From a checkpoint of a small transformer trained on Wikipedia: 3 heads of 32, 12330 steps.
Each number is 50 + 15 x the weight over its row's rms, rounded and kept within 0 to 99. Layers, rows and columns count from 0. The size before them is the row's rms in percent of the matrix's.

# layer 6 attention key, 96x96, rms 0.149, rows 68-95, columns 48-95
129:13 66 24 29 64 43 59 49 57 82 67 42 38 47 66 46 43 48 46 45 82 23 49 66 50 40 73 22 64 46 34 45 23 49 61 37 54 34 40 35 69 48 68 34 58 43 57 43
114:27 42 44 63 71 57 55 42 30 42 41 37 63 49 60 36 78 52 66 38 51 40 16 47 36 62 45 53 14 34 66 76 57 36 40 76 39 59 64 38 54 13 35 52 59 44 49 75
126:93 28 76 35 40 46 15 52 25 39 19 56 56 59 61 60 56 65 35 50 45 64 57 56 33 68 34 55 57 24 56 44 54 67 30 50 44 49 48 96 34 60 55 57 36 41 55 50
107:42 32 38 07 68 49 69 51 69 54 27 43 32 51 36 50 71 47 49 48 66 39 73 47 52 47 70 40 84 39 44 39 48 37 64 66 60 51 27 58 72 37 96 38 50 64 38 48
115:73 53 45 44 44 50 37 16 41 47 32 44 51 65 42 26 38 61 55 40 49 72 48 70 41 62 55 48 44 31 36 62 39 56 23 51 50 23 65 60 46 47 40 23 27 33 84 55
102:46 48 81 62 35 36 51 36 66 70 49 36 21 64 60 37 42 34 60 45 36 44 52 50 44 94 66 37 47 51 45 48 21 71 54 40 74 32 67 68 67 22 75 34 41 34 57 43
111:65 64 47 33 45 74 50 29 43 65 78 59 63 52 44 66 45 74 24 45 73 43 47 39 48 63 35 34 71 54 70 48 31 68 32 81 63 64 38 15 61 52 72 22 70 73 59 56
115:54 37 67 54 74 44 58 29 30 62 16 31 24 39 48 28 68 57 35 66 26 61 25 34 27 47 71 36 43 53 30 37 39 45 61 45 52 66 31 31 38 40 45 66 44 65 54 51
099:32 44 62 48 60 56 86 47 38 71 38 18 39 76 29 41 56 62 57 47 49 53 54 60 47 75 24 58 67 55 55 15 42 21 62 44 61 22 51 21 42 47 60 49 18 41 59 24
097:46 55 46 60 40 70 75 31 31 51 46 58 59 40 75 44 28 55 40 37 57 26 30 43 33 50 42 47 89 41 57 63 71 63 44 81 83 50 67 37 50 29 49 38 63 48 41 62
102:29 44 31 60 61 28 42 53 37 53 60 32 31 49 59 32 50 49 79 41 43 22 26 80 63 47 69 27 28 30 42 57 64 70 59 49 61 65 36 37 39 71 25 51 60 51 45 53
113:73 69 36 38 33 25 32 66 49 45 32 62 74 57 57 31 67 67 42 38 66 34 79 61 28 82 41 71 49 47 53 50 51 37 58 54 43 53 68 59 67 76 34 26 64 70 63 51
103:82 41 47 53 25 72 55 35 28 59 42 27 58 45 46 35 61 38 70 55 53 59 43 54 49 41 56 79 73 48 44 48 38 60 67 35 30 23 25 42 62 49 40 77 53 45 73 44
127:60 19 53 65 31 71 73 51 26 73 47 40 73 45 26 43 58 45 57 51 43 45 55 55 48 64 37 61 49 54 43 52 32 34 46 29 29 29 46 34 40 53 00 82 58 63 50 60
133:66 40 56 50 26 55 50 62 28 36 06 66 47 31 44 51 36 54 72 43 51 68 41 52 32 64 60 52 63 53 55 37 58 51 53 47 71 58 45 56 41 54 01 31 38 47 67 59
116:42 53 45 18 63 48 68 57 49 48 68 31 37 66 49 51 45 92 61 62 76 41 36 39 57 43 49 08 38 35 51 65 50 62 42 34 51 58 43 41 72 47 68 46 43 57 33 47
143:41 45 37 44 40 39 63 48 48 79 79 35 43 62 38 52 30 82 42 53 56 35 57 39 58 42 51 43 52 54 33 38 47 55 62 44 43 36 26 37 54 40 73 90 61 43 47 17
109:49 53 65 67 11 62 75 50 47 61 38 56 67 35 43 68 72 46 28 33 32 70 28 35 45 52 48 61 63 13 59 31 35 63 38 53 51 54 32 40 69 08 61 61 37 75 73 33
110:51 59 50 39 26 52 50 22 55 49 57 35 61 26 63 60 24 38 61 36 46 51 43 47 18 26 62 79 45 62 46 69 55 80 44 41 74 53 27 82 40 48 62 52 60 48 30 53
115:33 72 53 46 57 36 53 33 76 70 80 96 57 40 75 39 53 55 60 50 47 59 50 57 60 29 28 58 54 59 68 48 47 40 48 60 50 55 58 62 59 77 87 40 33 54 56 46
115:58 55 80 33 37 53 26 69 72 61 58 74 66 39 61 69 44 61 48 56 49 47 49 64 60 51 30 44 51 54 70 57 37 35 52 48 50 38 35 66 47 66 56 47 70 52 50 99
100:38 32 33 49 34 42 69 49 51 61 64 34 39 48 66 51 61 33 30 42 40 54 59 40 64 55 39 70 28 20 70 53 65 46 59 45 34 63 32 53 54 58 46 32 87 61 81 58
101:60 36 47 42 57 30 25 44 35 19 59 20 62 57 52 55 70 46 21 43 25 23 58 54 38 34 35 27 48 48 63 61 31 52 71 44 43 58 64 45 40 64 43 57 64 52 45 78
107:45 49 59 33 71 51 64 35 56 55 56 61 55 31 41 41 56 87 36 53 65 75 57 50 56 90 45 36 30 66 28 56 45 14 55 80 45 64 36 55 67 51 28 36 36 25 74 47
107:37 54 82 46 58 19 55 60 59 49 63 29 36 58 63 27 37 34 45 35 13 43 38 54 39 84 37 75 60 62 61 44 72 49 34 42 45 57 39 43 49 30 62 52 54 31 46 44
121:62 64 59 51 47 65 51 73 35 53 25 47 41 29 39 37 36 30 48 72 26 59 56 43 58 77 13 49 42 34 44 38 38 51 50 46 59 38 56 64 46 59 33 42 51 80 63 61
106:82 67 57 38 45 57 71 62 58 43 45 59 65 25 58 68 46 21 37 32 61 34 50 50 40 70 87 45 58 19 75 64 60 69 43 30 63 46 55 58 69 47 67 72 57 45 39 41
106:47 37 20 59 31 53 48 33 49 46 53 26 36 41 27 34 45 63 52 58 46 44 51 58 44 69 54 49 56 40 86 36 46 55 14 62 29 61 70 39 57 23 00 62 39 66 43 36
# layer 6 attention query, 96x96, rms 0.141, rows 69-95, columns 48-95
106:46 50 67 16 77 53 79 43 39 56 53 41 26 45 10 43 43 49 37 46 45 48 53 58 37 43 65 36 54 35 59 53 40 29 47 48 74 60 42 62 50 19 72 45 65 48 55 69
099:29 58 68 42 39 69 58 48 71 66 56 43 72 57 58 68 46 55 48 37 63 41 42 23 49 30 25 43 47 61 51 57 44 54 62 47 60 22 50 57 32 31 32 29 18 67 42 14
113:41 38 50 36 49 46 53 55 64 47 40 49 62 56 67 56 64 86 36 71 63 63 38 83 54 57 36 48 55 51 58 61 50 67 54 81 41 57 32 39 41 58 09 21 63 53 26 83
117:68 24 56 60 56 48 27 61 28 48 44 59 78 32 52 42 44 35 31 16 52 52 46 68 50 58 55 41 46 39 49 49 73 43 54 48 54 37 57 53 45 65 48 68 71 64 52 63
108:62 38 60 67 41 50 35 51 50 67 49 56 32 31 22 63 78 26 51 64 67 39 37 50 46 76 62 72 42 81 49 54 34 43 72 45 40 51 58 32 76 58 38 76 39 44 65 44
113:52 39 41 38 57 51 51 41 61 40 52 34 54 53 49 50 55 54 48 59 27 48 79 80 21 47 61 42 44 45 28 52 55 37 42 45 64 35 33 72 37 51 25 49 62 75 22 08
125:47 37 47 64 75 32 86 51 47 77 60 37 48 35 47 71 55 28 54 53 65 55 52 43 51 57 84 27 61 62 66 62 44 50 49 77 45 64 73 26 42 37 64 48 57 46 31 74
113:53 64 63 26 62 48 58 41 74 58 57 51 25 52 24 73 27 39 68 62 53 66 47 61 73 48 60 33 21 31 75 44 62 73 53 27 66 34 67 67 48 52 51 49 54 39 26 50
095:42 20 39 27 58 53 55 39 53 41 67 48 29 46 61 62 82 57 49 46 56 50 53 34 46 27 59 17 18 52 33 74 38 03 38 79 50 51 49 59 62 47 72 45 52 55 28 34
103:46 57 55 44 40 43 48 78 28 29 53 43 39 20 46 53 50 19 37 34 50 49 63 34 57 43 49 29 50 46 56 68 51 33 46 46 77 79 63 50 48 26 98 43 49 28 51 51
117:48 55 30 63 61 38 55 43 55 60 36 62 64 49 61 31 49 53 26 44 49 52 52 73 32 48 62 38 94 69 75 36 28 49 77 05 38 63 55 68 43 44 52 43 39 39 67 65
094:34 63 39 54 70 70 41 63 67 68 58 57 54 61 48 59 49 71 47 71 43 69 64 37 58 45 37 78 55 46 71 49 52 43 60 46 59 43 34 58 61 27 64 37 23 66 48 57
125:50 45 48 39 48 48 36 50 76 76 59 65 52 67 55 55 37 49 81 19 59 44 40 54 65 18 64 39 49 64 50 64 32 40 67 55 69 54 50 51 43 57 58 50 60 46 48 41
100:54 44 65 68 37 63 34 57 36 42 53 49 62 29 33 52 39 23 67 14 74 51 53 51 51 45 69 34 53 72 60 69 41 25 52 58 54 63 45 44 44 58 45 55 86 31 22 55
110:41 62 39 60 51 40 46 47 26 36 48 42 59 50 38 44 42 54 32 77 65 65 41 37 36 57 21 70 31 40 37 16 49 51 67 42 46 13 60 44 34 36 45 60 39 73 58 35
114:27 57 36 53 58 47 33 61 35 36 36 58 37 50 39 52 57 45 46 29 66 25 28 37 29 30 33 30 63 77 18 59 47 26 40 54 47 36 47 61 53 50 41 51 46 20 61 44
104:69 63 55 67 70 41 21 63 47 66 77 50 43 55 50 61 43 81 60 48 79 60 50 55 64 60 81 31 54 51 41 21 48 68 43 31 50 43 61 85 68 30 00 52 55 65 42 65
109:59 49 59 28 86 49 43 44 36 40 63 38 30 33 39 46 44 82 54 52 72 44 70 30 67 37 31 49 46 55 37 43 47 28 29 46 22 53 37 69 45 26 58 34 45 13 61 29
114:39 46 28 77 53 41 48 35 28 41 54 35 38 64 55 65 43 54 48 70 33 64 37 38 28 62 47 56 35 45 70 38 57 40 42 62 39 41 46 46 66 57 27 55 72 64 31 60
113:24 47 51 57 45 59 77 57 57 33 37 41 49 60 36 57 59 70 41 35 70 37 55 37 49 38 56 29 40 52 34 39 63 30 37 57 58 45 53 70 48 74 78 71 53 51 27 57
112:58 57 27 53 45 67 41 57 57 56 67 69 53 93 29 46 34 47 28 64 56 66 50 39 45 49 50 46 38 64 42 46 54 42 37 47 43 21 30 45 37 59 38 41 42 31 53 32
115:68 57 51 40 46 44 49 55 42 47 34 63 70 47 24 38 51 54 79 50 59 37 47 32 38 35 46 78 50 41 23 33 64 48 52 85 48 74 64 45 17 54 53 46 34 47 74 27
117:76 54 23 47 36 50 57 46 42 26 18 49 82 61 34 40 29 34 41 73 68 62 60 48 57 49 43 77 57 53 70 66 40 60 44 32 29 48 38 44 54 20 20 56 57 45 30 46
119:60 38 69 35 64 57 16 50 61 40 64 41 38 48 59 71 39 52 59 36 39 13 52 32 55 63 41 51 41 47 62 73 58 38 58 65 46 50 46 36 40 50 43 76 52 86 50 63
118:50 25 53 43 42 62 58 38 40 66 73 48 75 61 62 71 41 60 40 23 77 51 47 69 56 19 47 33 75 46 58 41 56 47 74 35 70 48 44 27 65 54 46 33 64 67 60 66
116:47 49 56 40 45 42 79 41 43 59 45 32 39 57 58 56 73 56 62 61 60 70 59 40 45 83 55 43 39 40 31 55 25 19 33 68 62 76 33 67 64 81 34 54 54 45 89 39
114:53 46 49 47 60 19 48 49 57 77 25 33 52 61 50 39 43 28 47 69 60 65 63 55 52 42 72 88 76 32 63 26 56 46 67 36 57 26 58 72 37 22 45 70 57 40 49 36
# layer 6 attention value, 96x96, rms 0.132, rows 64-70, columns 48-95
089:52 43 46 50 56 45 62 56 33 50 40 48 82 40 52 53 43 33 51 40 30 39 44 51 51 39 50 70 71 61 51 13 66 76 66 40 67 38 46 66 48 78 48 53 58 41 44 63
116:20 45 61 84 60 52 27 21 48 40 35 61 67 54 76 28 70 67 51 61 52 50 29 66 74 35 67 49 31 54 38 35 34 35 58 57 67 33 66 68 69 66 43 85 54 50 70 52
104:43 22 40 52 32 45 46 45 45 14 69 43 53 21 68 54 48 40 41 49 50 79 44 73 45 26 20 49 35 36 46 68 44 50 65 49 26 50 52 56 41 42 49 53 83 33 49 53
109:71 47 49 60 47 36 65 51 38 75 46 53 76 49 36 43 37 68 52 61 63 59 26 66 49 42 50 59 57 40 23 80 62 25 42 45 80 46 63 57 70 39 55 66 52 13 49 38
088:39 24 38 52 57 47 29 36 61 58 24 12 37 55 60 38 33 59 81 47 36 62 51 40 43 39 97 44 58 52 57 43 64 70 45 42 50 53 58 64 40 09 66 63 54 21 34 70
095:60 40 28 51 57 64 54 48 42 32 45 50 36 58 51 43 64 43 69 37 77 73 85 61 53 52 44 65 63 51 56 41 72 62 43 73 33 58 44 69 58 46 32 42 49 45 49 82
094:52 55 80 25 48 55 58 25 33 62 43 57 61 48 37 83 37 76 18 34 53 58 61 21 64 50 42 54 40 47 55 30 76 54 39 64 35 61 50 19 55 42 46 57 44 62 60 24
# layer 6 attention output (transposed), 96x96, rms 0.174, rows 64-69, columns 48-95
083:57 56 43 27 56 48 44 10 54 50 28 61 46 42 61 51 44 56 15 69 60 38 37 59 52 44 33 36 43 33 49 33 84 21 38 43 44 21 52 43 51 56 58 40 47 68 47 60
106:38 46 52 49 69 59 27 62 63 51 52 62 45 89 58 54 52 67 41 71 43 54 41 47 41 76 43 36 42 67 71 85 44 43 57 45 46 56 15 67 46 58 16 60 83 54 67 73
099:75 50 40 52 79 55 54 51 43 55 71 46 44 45 36 45 53 80 49 31 78 44 57 69 47 36 86 41 63 61 59 57 38 26 39 35 50 62 50 63 73 55 08 20 45 57 43 55
099:28 38 44 66 44 46 41 77 58 30 51 42 47 44 55 51 32 44 37 55 62 46 69 71 40 41 45 51 55 72 38 70 53 54 62 68 37 67 59 61 45 37 49 24 57 44 20 61
083:81 41 67 65 33 56 36 58 39 65 12 57 41 61 37 47 41 48 51 92 76 69 52 51 34 34 61 73 50 61 65 89 48 37 45 48 48 57 51 47 59 38 68 44 49 28 46 34
091:79 43 61 47 48 39 74 59 49 70 55 34 27 18 67 37 54 49 70 29 46 70 34 88 69 33 49 46 70 55 70 46 59 44 55 60 35 49 45 55 45 58 63 59 62 69 32 47